config.yaml
num_hidden_layers: 14
parallel_block: false
init: "normal"
lr_head: 0.00918
warmup_steps: 200
max_seq_len: 512
Each number is 50 + 10 x the weight over its row's rms, rounded and kept within 0 to 99. Layers, rows and columns count from 0. The size before them is the row's rms in percent of the matrix's.

# k: layer 10 attention key, 64x64, rms 0.152, rows 46-63, columns 0-63
# q: layer 10 attention query, 64x64, rms 0.152, rows 47-63, columns 0-63
# v: layer 10 attention value, 64x64, rms 0.15, rows 0-34, columns 0-63
# o: layer 10 attention output (transposed), 64x64, rms 0.124, rows 0-34, columns 0-63
k46 090:52 59 43 50 26 72 49 49 50 38 56 57 70 45 42 45 47 55 48 49 42 42 50 28 36 59 41 58 51 58 50 57 39 47 47 49 40 52 32 33 50 51 52 57 31 54 38 52 60 29 31 56 44 55 65 59 54 42 63 54 42 60 51 40
q47 103:30 55 34 47 56 48 38 47 33 44 55 75 56 36 52 42 44 51 48 42 48 39 50 42 54 37 34 60 52 42 47 43 38 59 41 50 53 39 49 59 34 56 37 32 60 38 36 52 43 60 35 64 47 43 27 55 56 65 51 51 41 44 54 50
k47 101:41 55 48 71 51 51 50 49 43 52 55 68 47 50 38 24 40 55 53 49 30 42 54 48 56 45 41 60 46 65 40 47 53 57 68 42 59 56 36 60 57 51 56 30 54 46 57 49 48 65 47 40 54 56 35 50 56 61 50 43 53 30 63 72
q48 090:54 56 58 45 49 53 56 57 59 56 59 50 61 55 54 54 55 57 57 49 56 67 41 44 43 37 47 74 59 42 61 57 62 41 55 48 47 51 47 27 49 24 56 40 36 44 49 46 56 57 40 25 44 45 59 66 55 70 43 57 36 56 51 33
k48 092:61 48 51 49 47 53 47 56 47 66 42 58 33 50 66 60 50 43 43 54 39 55 61 25 38 25 58 55 48 46 57 65 54 48 50 31 41 46 55 38 50 27 42 42 35 41 47 41 39 60 44 33 44 47 56 37 36 49 60 41 58 46 40 48
q49 093:44 58 36 40 50 45 61 50 38 63 65 58 59 46 48 67 60 61 74 28 50 49 50 54 52 60 66 51 62 62 55 62 46 67 49 50 46 68 45 55 43 65 37 58 69 52 56 41 59 53 56 40 59 52 61 46 48 55 42 53 53 51 46 71
k49 094:32 59 49 51 31 44 51 65 61 65 60 33 61 65 50 41 41 53 55 36 48 62 53 66 37 74 47 58 57 50 55 45 48 53 52 43 61 31 61 51 53 49 47 53 46 47 53 38 51 50 44 53 60 39 41 48 47 45 44 33 72 33 36 54
q50 119:49 50 43 48 30 50 43 45 44 44 56 54 62 48 20 43 43 53 55 49 60 38 46 47 57 62 29 53 43 43 62 56 45 46 54 58 38 41 42 43 43 40 33 26 35 49 58 58 49 61 44 49 63 62 59 70 67 52 46 44 58 38 54 45
k50 117:56 55 47 58 73 53 36 53 21 54 61 56 35 53 54 41 28 57 69 46 30 53 60 41 51 50 52 58 57 42 52 41 39 53 44 63 48 34 46 48 39 51 41 46 50 61 61 58 59 46 54 46 56 67 36 53 52 56 48 52 49 65 64 42
q51 095:29 49 43 53 42 66 42 72 50 61 57 48 60 48 53 51 60 53 47 43 60 51 31 55 68 61 54 47 59 38 40 58 72 54 63 53 44 39 73 65 59 61 58 63 55 48 62 58 30 45 54 61 57 51 53 53 56 56 55 57 62 54 59 45
k51 091:39 39 57 63 44 45 59 42 34 39 51 54 54 26 43 45 41 50 63 40 50 49 50 42 53 48 61 46 64 56 38 35 54 63 36 65 34 53 64 43 53 44 53 49 38 67 41 50 49 46 39 55 55 56 50 78 59 36 47 44 33 53 56 58
q52 103:40 49 49 48 61 46 39 50 51 64 45 49 26 45 68 65 66 35 59 48 36 70 44 51 38 46 35 47 62 60 46 55 42 55 49 37 58 49 28 62 54 45 54 47 42 37 72 48 37 49 51 37 36 38 51 48 51 54 42 43 57 57 41 50
k52 101:54 50 72 42 30 43 47 47 51 55 34 52 53 43 50 58 50 43 53 54 44 48 39 32 51 49 49 67 46 35 50 53 51 58 57 66 58 52 57 44 46 58 78 43 48 45 56 56 39 59 34 51 41 37 47 32 54 48 69 56 60 41 24 42
q53 090:57 57 33 40 50 46 49 49 42 42 53 29 40 52 40 47 65 64 59 41 61 49 55 60 31 50 69 27 50 33 48 41 62 41 59 48 37 65 42 45 58 46 69 46 60 69 48 49 50 50 69 48 45 57 55 37 34 51 46 53 51 49 56 43
k53 112:49 53 45 44 39 51 44 50 49 34 38 23 35 56 43 59 52 54 44 45 53 47 53 56 46 50 67 36 56 41 52 55 40 39 42 57 35 49 42 34 41 50 40 47 45 51 39 22 40 37 55 54 55 36 53 44 41 40 41 43 66 37 36 31
q54 108:56 56 53 44 52 57 53 70 52 47 63 58 66 52 39 49 56 50 63 53 41 71 54 53 46 61 39 72 43 50 68 59 65 52 62 64 55 26 46 51 61 45 64 47 48 47 72 41 54 49 50 52 48 41 64 45 69 58 51 51 65 51 53 58
k54 110:45 54 61 36 62 48 52 69 47 37 54 52 45 51 50 58 52 47 64 63 44 53 55 37 42 39 40 92 54 46 59 50 56 73 56 47 51 35 42 48 49 50 35 53 45 56 48 41 50 55 32 45 43 49 60 59 67 42 60 53 57 54 46 59
q55 114:48 52 50 52 29 37 60 40 70 47 60 38 35 48 52 65 48 59 61 44 53 58 64 61 50 60 31 68 54 53 56 55 47 55 54 40 50 28 59 50 39 64 64 45 42 44 54 51 50 60 48 49 34 29 40 49 60 42 58 46 53 35 63 45
k55 117:58 47 53 51 54 43 71 34 45 56 58 45 27 60 52 52 50 49 63 40 55 42 52 57 63 53 37 71 45 33 44 51 64 52 39 50 43 36 40 43 68 57 57 44 43 43 66 65 55 56 45 33 43 31 47 40 68 47 54 51 51 36 51 52
q56 093:39 38 26 56 59 62 55 59 54 70 44 52 58 38 62 55 42 58 38 36 46 44 53 51 60 39 55 39 67 59 52 49 51 52 40 48 39 70 69 53 52 45 35 44 49 61 55 56 49 36 35 56 40 53 48 36 49 62 34 44 42 45 50 67
k56 085:39 48 51 67 29 52 36 61 54 54 49 52 66 40 63 48 37 67 43 35 53 52 40 58 47 48 47 59 57 70 50 52 46 34 50 59 36 65 47 49 53 31 45 48 59 55 49 47 68 37 38 56 44 41 53 52 33 64 57 53 44 37 38 63
q57 099:54 52 53 50 47 19 42 55 61 47 50 40 52 40 65 46 47 65 54 40 48 54 69 54 41 59 56 33 49 51 55 33 64 46 49 35 43 48 45 51 55 44 39 61 33 63 44 43 65 54 52 33 57 49 54 31 35 57 59 47 38 65 60 47
k57 100:60 43 59 34 59 63 50 52 43 46 56 31 43 52 67 48 61 52 39 28 59 41 52 79 43 44 51 41 57 30 53 48 72 37 64 39 48 60 52 56 42 40 59 45 53 56 46 40 59 55 60 55 65 53 64 42 44 46 51 57 54 53 45 54
q58 095:48 44 56 53 57 32 43 53 61 38 44 50 46 43 50 51 39 45 32 61 54 57 39 39 34 72 55 42 42 59 48 61 47 62 49 64 74 40 42 27 52 59 52 53 48 50 57 61 58 58 46 57 63 51 42 40 62 33 40 36 47 43 37 39
k58 106:48 47 39 52 59 34 46 53 46 41 45 66 54 44 50 40 49 43 40 43 56 54 41 49 34 54 43 42 39 46 37 60 71 49 52 45 44 63 36 40 50 64 38 46 37 67 32 55 64 54 29 50 52 45 49 49 50 60 40 50 48 59 37 19
q59 108:52 45 49 53 41 56 44 40 47 49 55 56 59 44 55 42 60 46 62 58 78 62 49 45 80 55 39 47 56 57 43 48 46 54 43 29 57 51 60 45 39 44 49 51 42 18 51 53 46 56 33 47 50 38 41 41 38 54 37 43 32 49 46 48
k59 129:50 56 62 59 56 44 53 49 53 56 43 51 46 45 67 46 55 52 73 37 51 70 61 46 61 56 47 52 44 59 44 37 54 51 51 48 57 74 67 55 48 63 55 58 34 36 51 56 60 66 47 29 46 55 51 35 43 60 58 45 33 62 62 66
q60 105:52 47 42 47 52 54 45 48 47 47 51 58 51 46 53 33 49 35 66 56 67 42 37 53 77 60 37 55 51 52 58 53 26 51 71 58 56 48 52 51 53 62 64 49 75 48 55 56 49 61 40 44 61 62 50 52 59 55 41 28 39 54 65 42
k60 107:48 34 76 60 49 49 42 45 37 53 47 55 50 46 60 33 31 41 60 51 43 59 46 31 69 52 55 45 42 47 42 32 38 43 59 39 60 48 39 57 50 56 49 48 53 38 37 51 57 49 52 28 70 61 53 63 58 59 54 36 43 57 51 42
q61 101:68 51 55 50 55 52 55 59 56 42 55 51 54 56 63 49 49 19 45 71 49 56 55 46 48 43 58 41 50 43 55 46 43 45 50 55 53 59 45 44 64 47 60 61 44 47 48 39 32 52 39 23 15 41 59 51 52 56 48 52 55 53 38 40
k61 103:65 38 53 33 34 48 58 65 54 46 63 51 55 46 56 52 66 39 51 62 48 52 41 33 46 37 57 55 43 71 65 50 49 59 54 40 52 65 44 39 45 50 71 73 47 46 36 41 45 42 45 44 42 50 39 33 48 58 64 60 53 57 45 52
q62 099:41 39 36 37 38 43 39 50 70 57 44 46 48 60 52 37 60 38 42 50 44 57 56 46 51 63 47 56 54 34 55 58 30 32 50 45 42 28 47 56 47 60 31 56 52 65 46 51 39 41 57 55 51 46 46 61 42 30 41 39 53 54 39 70
k62 101:49 34 51 55 46 36 57 39 57 52 53 58 62 64 41 52 60 39 44 41 55 45 42 50 51 39 45 53 68 26 53 37 37 46 45 55 35 54 47 35 68 60 49 71 64 46 52 65 63 33 52 63 67 53 43 66 55 56 56 46 49 54 62 54
q63 116:31 48 28 46 49 52 30 46 42 60 59 50 65 62 75 44 49 50 59 57 55 34 51 64 29 56 61 43 45 38 49 60 48 44 52 69 59 61 46 45 54 56 60 39 47 42 47 51 66 53 53 59 59 57 46 49 45 46 57 49 43 52 50 24
k63 108:45 47 54 46 54 51 52 56 46 55 43 53 57 61 58 45 38 57 44 69 38 42 43 61 53 60 58 49 53 60 56 66 36 44 49 59 48 72 58 34 60 42 42 46 65 60 49 32 42 65 34 36 65 64 47 54 59 37 43 46 61 56 59 26
v0 101:56 34 58 59 46 36 41 39 42 40 58 72 53 71 34 47 29 60 53 50 58 46 55 53 39 53 37 57 35 59 48 44 59 63 45 53 34 61 54 44 49 63 51 52 48 44 60 49 32 64 49 58 43 68 59 38 43 60 37 48 57 51 47 61
o0 109:46 63 46 50 45 39 45 64 66 38 57 51 49 61 62 61 53 48 57 38 66 49 36 55 45 39 31 55 50 44 56 47 47 73 56 70 52 47 44 71 48 44 54 46 44 50 59 46 31 65 63 45 48 75 45 54 53 43 53 72 42 50 48 49
v1 092:48 39 59 44 47 68 42 41 45 56 63 52 56 48 64 64 62 56 58 42 54 45 54 60 57 55 42 30 39 46 53 70 49 61 59 40 42 50 43 74 44 23 49 47 40 68 61 55 48 49 40 64 62 44 56 30 57 56 57 57 58 52 50 55
o1 090:44 52 66 56 63 68 58 46 44 57 35 32 44 51 44 53 67 53 57 51 58 50 48 38 39 55 45 70 56 53 55 62 68 46 38 48 63 39 47 40 48 53 66 48 33 44 60 52 64 56 64 52 30 48 58 37 43 41 44 50 39 61 39 35
v2 109:47 38 47 40 28 45 47 38 57 41 62 52 56 68 48 51 46 54 61 60 22 33 58 48 32 39 48 58 58 46 35 44 38 68 52 42 44 50 55 59 60 61 45 42 64 50 37 48 55 74 59 52 51 53 50 53 42 46 49 29 44 52 52 51
o2 111:65 56 46 33 46 63 32 45 41 61 41 40 46 56 53 63 50 35 53 54 45 36 52 85 50 36 37 32 38 50 56 48 39 57 56 58 64 65 43 44 56 59 47 54 45 43 58 43 38 44 49 36 60 63 39 44 51 57 47 54 42 52 58 54
v3 101:45 48 66 44 59 60 43 47 62 46 41 62 41 62 33 50 47 60 57 46 47 60 64 69 42 46 40 65 39 59 45 56 47 45 40 61 52 48 46 43 59 46 56 46 48 47 67 50 70 69 57 42 47 73 75 45 55 38 31 45 45 42 50 48
o3 100:58 57 48 45 46 46 43 39 49 60 52 53 54 57 59 54 54 59 54 33 35 27 51 44 54 49 60 56 42 44 48 52 62 79 48 55 45 41 45 71 63 56 52 47 34 60 55 46 39 64 45 54 53 73 34 54 43 58 45 66 58 51 49 72
v4 104:52 28 50 52 62 49 59 46 29 45 71 53 61 60 51 42 41 53 72 45 47 59 48 34 47 60 39 43 42 44 41 48 50 58 43 42 50 47 56 50 32 41 53 51 26 60 48 60 54 42 60 52 54 35 59 50 58 48 57 59 48 42 71 69
o4 109:38 59 51 36 45 56 65 53 51 52 34 28 57 45 50 59 54 52 36 55 55 44 48 61 33 59 46 49 57 54 60 65 35 53 51 56 45 48 64 50 48 30 54 63 55 61 56 43 66 53 61 61 56 62 55 47 40 26 44 58 67 54 34 34
v5 084:48 49 20 56 49 46 58 58 69 59 54 47 44 74 45 33 43 67 49 68 62 45 36 50 52 50 52 61 57 57 53 36 56 49 43 33 70 44 47 34 44 45 63 55 53 64 45 49 48 49 42 56 46 50 55 56 41 53 52 55 68 42 40 42
o5 086:50 57 47 49 63 50 47 55 53 38 36 66 61 39 35 31 29 46 43 57 42 62 53 34 40 55 49 37 49 51 46 48 40 52 62 60 56 31 33 45 75 44 64 50 65 57 54 43 58 57 53 65 62 45 44 54 52 51 58 56 44 61 64 48
v6 099:46 55 60 40 43 61 62 43 46 31 54 41 56 44 59 54 68 50 26 56 57 52 68 55 41 52 37 47 45 53 47 40 47 61 54 48 53 52 47 59 26 40 46 50 47 85 53 59 56 54 35 42 59 43 42 43 47 58 52 42 63 62 44 39
o6 105:53 48 63 52 54 67 58 43 50 50 44 34 56 41 38 41 56 50 38 48 53 57 47 63 64 54 64 55 47 66 46 76 64 55 41 48 54 40 53 38 32 53 44 37 40 35 75 72 37 54 57 52 48 55 57 53 59 44 46 62 43 52 55 38
v7 095:42 39 40 53 42 37 67 60 33 51 40 53 52 53 62 57 47 50 45 60 27 37 60 33 49 55 56 46 58 36 69 41 45 42 65 46 62 46 61 47 39 74 47 46 48 36 52 55 70 49 52 64 58 55 51 50 46 43 60 56 43 33 51 57
o7 093:47 50 42 70 53 48 50 62 40 46 70 46 64 36 39 51 45 50 58 46 49 69 52 64 43 47 49 44 46 46 65 47 43 66 52 57 50 64 73 45 48 47 53 68 71 43 55 32 64 41 47 45 64 56 57 48 51 51 38 46 73 56 57 57
v8 111:59 56 33 33 61 37 40 47 48 52 67 45 58 59 28 53 54 55 38 41 46 50 37 52 41 47 46 69 57 27 44 61 35 34 50 60 54 58 61 36 66 42 64 50 60 61 47 54 41 52 50 51 41 48 44 59 58 52 63 37 47 59 58 41
o8 120:34 46 50 44 67 59 58 52 48 71 47 69 46 52 53 46 26 46 45 65 36 38 49 66 64 43 44 54 42 57 44 44 38 33 62 53 56 55 47 54 51 64 48 42 64 58 41 64 39 42 42 64 40 52 53 51 46 52 69 61 52 63 52 62
v9 111:44 56 49 47 75 38 72 38 47 68 57 49 58 50 61 35 43 57 64 48 57 41 47 51 40 59 46 67 44 53 48 51 44 49 59 61 64 44 43 64 48 60 52 45 46 48 62 53 43 73 58 61 28 50 64 59 50 66 55 54 41 43 35 43
o9 106:50 42 52 44 46 57 32 63 39 50 46 56 58 52 56 46 43 30 44 49 38 44 35 36 52 43 46 50 48 67 41 67 29 53 46 63 58 51 35 63 50 37 66 39 36 54 47 46 42 52 35 51 39 44 42 33 49 48 37 57 72 43 48 36
v10 097:50 75 48 59 40 48 53 54 66 40 55 35 48 68 51 59 40 44 40 53 50 43 41 46 52 65 67 40 80 50 51 53 66 40 53 40 44 60 53 64 36 39 36 43 43 56 35 48 55 52 52 52 49 37 43 68 50 54 62 41 54 60 48 51
o10 096:68 44 74 35 66 54 56 40 35 40 61 63 43 41 49 35 45 48 63 43 49 69 51 60 52 52 45 52 50 37 39 41 59 42 58 48 55 42 47 31 45 35 40 44 50 40 59 65 70 51 60 43 66 43 51 46 42 49 62 46 59 54 49 43
v11 095:57 55 64 53 50 46 45 65 40 57 46 59 42 50 35 51 62 60 52 51 51 62 48 70 43 46 57 69 61 45 57 36 60 53 34 46 49 53 52 37 52 41 59 43 12 46 41 53 40 63 55 35 52 50 57 50 35 66 45 60 47 61 53 54
o11 096:57 45 55 45 30 38 68 48 79 29 62 46 50 52 53 45 55 31 43 38 64 54 53 45 43 52 62 56 41 47 41 62 65 55 51 50 49 41 50 68 57 65 55 56 57 53 60 55 36 55 41 67 52 46 35 43 56 41 54 55 45 53 33 55
v12 106:40 67 54 55 33 52 47 57 39 76 56 39 60 52 34 42 36 45 45 37 56 43 61 46 47 48 53 54 54 39 52 42 35 35 41 44 44 47 40 62 43 60 39 44 42 49 40 53 51 71 46 76 69 51 56 49 61 42 45 64 56 57 49 52
o12 098:63 43 60 60 39 62 43 52 35 47 52 47 74 48 38 35 64 49 62 38 28 35 41 47 41 52 33 53 51 44 38 58 47 33 41 57 44 50 42 57 43 66 58 43 56 44 45 49 65 38 43 59 44 75 47 50 56 45 53 42 60 54 53 44
v13 102:67 49 47 32 52 56 61 58 54 56 52 58 27 57 62 40 34 64 43 55 53 61 48 67 46 51 53 54 41 50 56 64 42 42 76 60 38 34 39 45 60 61 56 67 57 34 51 45 50 43 47 56 37 45 48 72 50 54 44 56 48 51 56 42
o13 095:43 53 49 60 59 39 32 58 53 42 43 70 35 48 56 46 34 38 58 46 40 53 50 42 64 55 48 43 54 51 59 50 54 69 49 44 46 73 50 35 54 38 63 43 64 71 60 58 59 35 49 56 52 57 45 62 68 62 66 44 45 59 45 45
v14 110:71 48 34 43 63 52 43 37 43 69 56 63 45 52 41 52 56 59 61 38 49 58 38 55 46 55 54 68 39 45 47 52 50 48 42 37 61 55 56 37 79 42 59 55 39 47 56 63 43 54 63 53 50 38 32 52 42 38 58 49 36 41 39 57
o14 097:44 59 52 30 44 56 53 47 69 66 65 42 40 55 66 44 43 40 53 64 37 48 49 43 50 47 49 24 51 47 45 57 48 56 51 52 49 53 34 57 70 64 59 55 60 60 34 40 50 41 39 66 39 33 54 53 47 50 49 69 39 55 51 50
v15 104:48 52 56 59 51 53 52 40 43 66 54 63 55 40 50 48 65 35 68 40 30 56 43 42 43 48 61 46 30 18 40 46 53 42 52 41 55 51 51 32 58 35 55 47 35 55 56 56 55 41 51 65 60 43 58 51 67 53 51 46 44 63 59 55
o15 107:36 41 49 44 46 69 56 37 67 68 58 24 49 38 51 69 52 49 37 55 56 51 49 61 46 63 41 41 57 55 54 51 50 28 52 53 58 48 52 63 44 52 45 41 69 57 37 37 62 56 56 57 47 43 48 58 52 41 40 39 67 40 41 57
v16 087:58 48 45 32 53 40 46 44 38 47 50 49 57 39 54 27 33 58 67 46 50 57 36 55 54 62 37 66 43 63 52 47 53 44 44 44 51 57 43 50 33 53 50 58 55 50 70 62 50 44 36 50 57 52 58 51 48 21 68 47 70 43 43 49
o16 091:60 60 63 59 69 54 51 63 59 45 39 43 63 51 50 44 50 56 42 60 35 56 60 42 47 61 65 58 46 49 44 63 23 57 44 58 51 55 58 64 50 30 61 51 54 52 45 50 46 70 61 71 50 60 63 43 49 70 54 54 39 53 47 47
v17 089:56 60 35 53 63 37 67 50 37 39 57 57 48 52 42 52 63 43 57 42 64 41 39 50 55 43 60 62 43 49 48 65 47 57 36 56 46 58 39 39 51 38 76 45 64 38 51 58 44 52 58 36 56 45 49 67 42 37 72 31 55 57 44 56
o17 091:47 34 65 45 32 52 34 44 54 63 44 39 30 49 50 43 36 54 47 70 34 60 50 58 46 48 52 43 55 46 46 52 22 32 64 51 47 54 49 57 62 46 40 55 26 53 46 53 32 49 48 60 53 49 42 47 45 54 38 53 41 38 43 54
v18 104:35 57 61 71 43 73 46 38 33 44 36 63 52 29 36 51 59 40 48 44 52 54 64 65 41 58 35 54 37 51 55 54 47 49 45 53 53 57 54 39 72 57 40 37 50 39 47 35 50 63 55 50 54 53 46 54 60 45 65 59 43 57 42 55
o18 105:50 41 42 37 50 53 53 36 57 67 72 30 49 56 45 56 58 57 54 28 51 51 62 41 50 44 45 59 47 43 44 50 45 44 28 46 51 53 62 66 52 52 50 53 48 44 46 62 40 44 23 40 44 56 35 58 57 40 41 50 30 43 66 62
v19 116:51 45 64 50 47 47 53 38 36 53 40 42 49 67 57 59 36 40 45 37 55 40 44 64 25 60 46 49 67 67 52 46 47 52 51 67 34 53 61 48 55 50 48 61 51 42 72 35 35 50 50 39 52 39 53 54 40 57 42 49 60 50 27 56
o19 134:39 59 64 49 45 44 56 45 41 41 72 54 42 47 51 45 53 36 69 36 49 50 52 40 38 37 41 53 50 36 34 46 46 67 62 40 42 55 49 55 42 43 59 32 40 39 50 52 46 54 43 33 60 58 42 30 33 47 53 50 28 45 50 37
v20 104:54 48 35 51 50 76 62 49 64 40 58 31 51 51 63 56 74 38 51 45 52 52 30 57 47 58 57 50 47 54 30 56 48 46 58 65 51 52 48 52 47 34 47 47 50 62 49 42 50 27 44 34 56 29 38 56 52 57 44 60 51 42 45 42
o20 099:49 56 67 50 58 52 59 23 39 65 39 56 54 44 45 53 35 58 57 66 68 53 63 47 51 60 61 39 61 61 41 47 46 48 53 32 53 57 40 34 49 68 67 43 48 62 50 73 57 62 39 44 57 45 53 50 58 50 58 56 48 61 56 45
v21 106:46 41 49 43 49 51 52 38 68 39 38 50 54 50 31 37 44 61 52 49 58 63 55 41 50 72 58 55 63 45 54 40 61 43 47 54 36 58 56 63 44 29 42 52 70 48 33 45 45 57 66 63 50 49 36 28 58 59 49 33 47 48 48 42
o21 108:59 64 44 44 55 64 46 37 53 43 38 64 54 73 67 44 47 34 57 52 56 54 43 45 55 49 49 39 45 50 44 26 40 27 44 34 63 42 61 49 46 36 45 45 38 42 49 50 51 51 56 36 45 41 52 71 47 45 46 51 50 73 48 42
v22 098:61 36 59 62 60 53 44 50 32 50 49 53 41 29 45 59 65 50 41 61 42 42 51 50 37 62 51 34 50 39 56 73 59 45 49 68 59 31 62 65 62 48 58 50 49 54 39 46 46 31 58 38 54 36 46 47 50 50 51 34 44 41 41 60
o22 095:40 55 35 69 44 52 56 49 55 56 63 41 36 50 52 38 39 48 66 38 55 41 61 51 75 47 46 51 58 57 59 48 52 43 49 36 48 52 63 31 47 60 48 60 41 43 59 53 77 64 37 66 61 42 60 40 45 45 52 51 38 61 60 54
v23 105:78 44 59 44 51 45 43 59 50 32 55 56 50 61 66 40 44 64 66 53 58 40 52 56 70 46 47 43 43 62 57 56 63 66 38 59 45 65 50 48 54 51 40 54 64 36 63 56 54 42 43 49 35 63 60 38 35 42 55 59 36 44 57 53
o23 105:50 53 33 57 59 32 44 65 53 34 37 47 34 51 62 63 59 49 57 52 52 40 51 39 46 48 51 51 41 40 70 52 51 50 42 51 30 40 45 60 59 40 47 66 27 41 40 46 28 50 53 43 51 47 69 39 52 60 51 52 45 63 37 45
v24 131:48 63 45 53 41 57 38 64 74 52 48 51 68 56 37 49 58 45 41 50 66 48 64 53 52 46 56 50 44 51 51 29 54 21 45 44 43 47 39 47 49 38 46 35 48 49 46 46 56 58 50 78 60 59 69 51 44 50 36 37 52 54 52 39
o24 129:62 48 57 49 50 56 46 45 52 45 52 53 63 42 33 37 56 49 49 51 49 46 41 32 58 49 44 53 47 41 45 20 56 43 42 44 56 33 31 74 39 65 52 47 48 45 54 52 52 44 58 52 57 57 53 67 66 62 50 34 64 65 52 69
v25 101:26 47 51 44 57 77 40 45 38 50 52 53 48 34 32 58 49 46 52 39 50 62 55 57 53 58 44 42 52 63 63 45 52 34 26 30 38 55 35 52 29 49 41 46 55 53 49 42 39 56 59 60 61 48 56 51 56 39 54 45 51 38 53 51
o25 095:62 42 64 48 46 58 46 38 51 64 38 39 76 42 54 39 65 62 41 35 59 48 56 33 44 44 54 61 53 45 30 39 60 48 41 50 65 52 56 61 51 43 45 54 33 49 51 41 63 36 44 44 42 58 45 54 38 46 51 37 31 65 56 48
v26 094:50 55 44 60 56 46 61 46 39 59 58 49 52 70 40 59 44 58 45 39 46 56 17 42 45 62 49 41 56 70 72 39 55 45 54 47 36 47 36 58 42 44 65 50 55 49 35 47 53 58 38 65 58 44 46 65 57 45 65 53 49 42 39 53
o26 094:39 51 69 59 56 42 40 51 52 60 53 51 53 42 54 32 49 54 31 49 46 69 53 43 53 57 37 57 46 31 46 43 35 39 66 61 50 54 51 49 47 36 75 56 54 55 52 46 72 40 56 45 54 50 40 53 54 44 49 81 45 56 50 42
v27 108:45 49 49 56 33 26 51 50 48 60 60 46 66 63 34 51 54 40 57 59 32 54 37 45 38 51 44 41 58 35 36 37 49 53 51 52 51 51 32 64 46 46 67 37 43 54 37 59 63 67 54 39 57 49 60 39 59 58 50 35 59 58 43 60
o27 111:53 53 66 49 44 56 41 43 53 45 54 34 49 57 53 43 50 38 38 47 49 44 46 73 50 48 54 46 39 53 51 50 27 31 58 60 64 61 51 43 36 66 58 45 50 43 63 31 43 62 65 65 59 61 34 46 47 40 33 56 52 32 55 48
v28 086:55 46 56 50 57 50 58 64 41 55 39 40 39 52 66 41 32 41 58 58 33 51 77 48 42 37 42 40 61 44 46 50 42 48 60 54 70 45 46 48 45 52 30 65 48 54 45 66 45 58 41 65 56 65 42 49 58 69 54 37 51 55 52 60
o28 080:59 52 45 41 44 66 50 49 37 30 68 50 53 49 30 56 47 46 44 39 48 27 50 60 65 53 36 63 44 61 59 68 65 48 45 59 35 55 57 39 54 34 34 55 58 55 44 37 49 42 59 48 48 54 62 49 50 44 50 32 54 43 61 38
v29 083:46 63 57 58 27 34 62 55 59 53 53 45 58 51 61 50 42 49 51 54 39 33 47 29 43 55 54 42 55 43 30 53 58 52 54 70 69 45 44 45 57 44 66 30 53 58 52 40 39 63 45 52 39 51 52 29 38 35 59 50 56 57 44 50
o29 080:49 46 48 75 74 57 56 54 50 44 62 40 39 59 53 37 48 44 40 48 37 47 27 69 38 52 47 44 36 46 44 51 39 42 60 41 61 35 34 43 56 51 65 57 41 43 53 57 45 68 44 46 50 47 55 36 51 53 49 53 60 28 55 53
v30 094:55 33 48 31 38 48 56 51 48 52 68 56 56 59 47 61 50 56 47 55 30 58 58 43 52 70 64 44 47 41 45 70 46 55 59 72 44 52 54 61 56 43 67 36 42 63 49 43 38 40 60 47 53 32 41 47 62 47 65 44 44 65 53 49
o30 096:40 45 49 57 58 67 69 45 52 69 44 36 42 51 64 56 44 28 52 46 46 56 34 68 55 50 49 41 45 46 52 39 40 49 60 45 50 60 55 21 49 63 57 57 53 68 66 54 48 53 47 49 33 55 55 44 56 35 61 47 43 64 54 40
v31 096:36 32 52 63 60 55 39 55 60 37 45 47 56 58 48 55 29 49 46 40 56 40 54 49 62 53 63 49 53 53 68 60 63 45 46 43 59 45 48 64 44 52 50 54 59 38 52 70 44 54 64 69 63 57 50 44 75 41 53 44 41 65 45 68
o31 088:59 62 54 43 52 66 58 57 39 53 42 61 51 63 42 40 56 54 71 36 61 57 44 50 59 59 27 50 60 34 54 30 55 43 47 55 32 50 41 54 54 31 51 65 43 57 45 42 53 41 74 51 43 49 50 53 32 47 39 51 50 47 56 64
v32 091:62 40 43 56 51 35 62 44 41 46 40 53 39 55 52 43 50 41 39 57 59 52 61 36 55 64 44 42 49 49 47 54 47 51 67 32 54 56 54 64 56 53 31 38 32 53 33 50 61 39 53 75 49 36 34 33 35 54 60 49 45 47 63 53
o32 087:43 50 52 36 51 51 53 66 59 42 58 41 56 46 50 54 53 47 54 56 49 63 43 51 57 51 50 47 49 57 66 56 49 46 33 55 42 44 59 21 63 35 49 57 62 32 61 64 65 48 50 35 53 41 67 70 42 41 38 48 71 59 44 38
v33 084:48 36 40 43 29 47 74 48 39 53 51 67 50 74 45 40 47 57 45 42 66 48 48 50 56 44 53 44 56 41 61 47 37 44 58 48 29 63 52 34 34 39 35 39 47 46 39 46 44 57 54 56 57 37 60 46 49 64 56 61 54 42 43 59
o33 093:44 32 61 53 43 40 52 38 53 43 43 56 51 40 45 52 35 24 62 49 57 66 53 25 39 38 44 45 50 49 62 52 37 45 71 51 50 45 64 50 54 42 59 41 56 41 51 47 42 32 48 43 48 59 40 60 56 39 46 47 49 70 42 33
v34 087:47 47 42 29 54 51 57 42 53 53 37 63 46 39 45 52 42 41 61 38 58 66 67 65 45 53 40 50 43 63 39 51 27 54 49 36 57 58 54 57 59 54 39 41 46 45 55 43 33 61 57 58 49 58 59 68 58 34 74 39 53 42 38 56
o34 092:54 41 55 30 46 69 47 36 59 63 63 35 55 63 55 49 51 41 51 56 26 43 59 26 53 38 49 51 37 41 60 48 42 65 50 54 49 69 42 48 68 46 46 49 45 59 50 53 39 46 44 47 37 56 47 55 41 61 51 35 38 43 59 37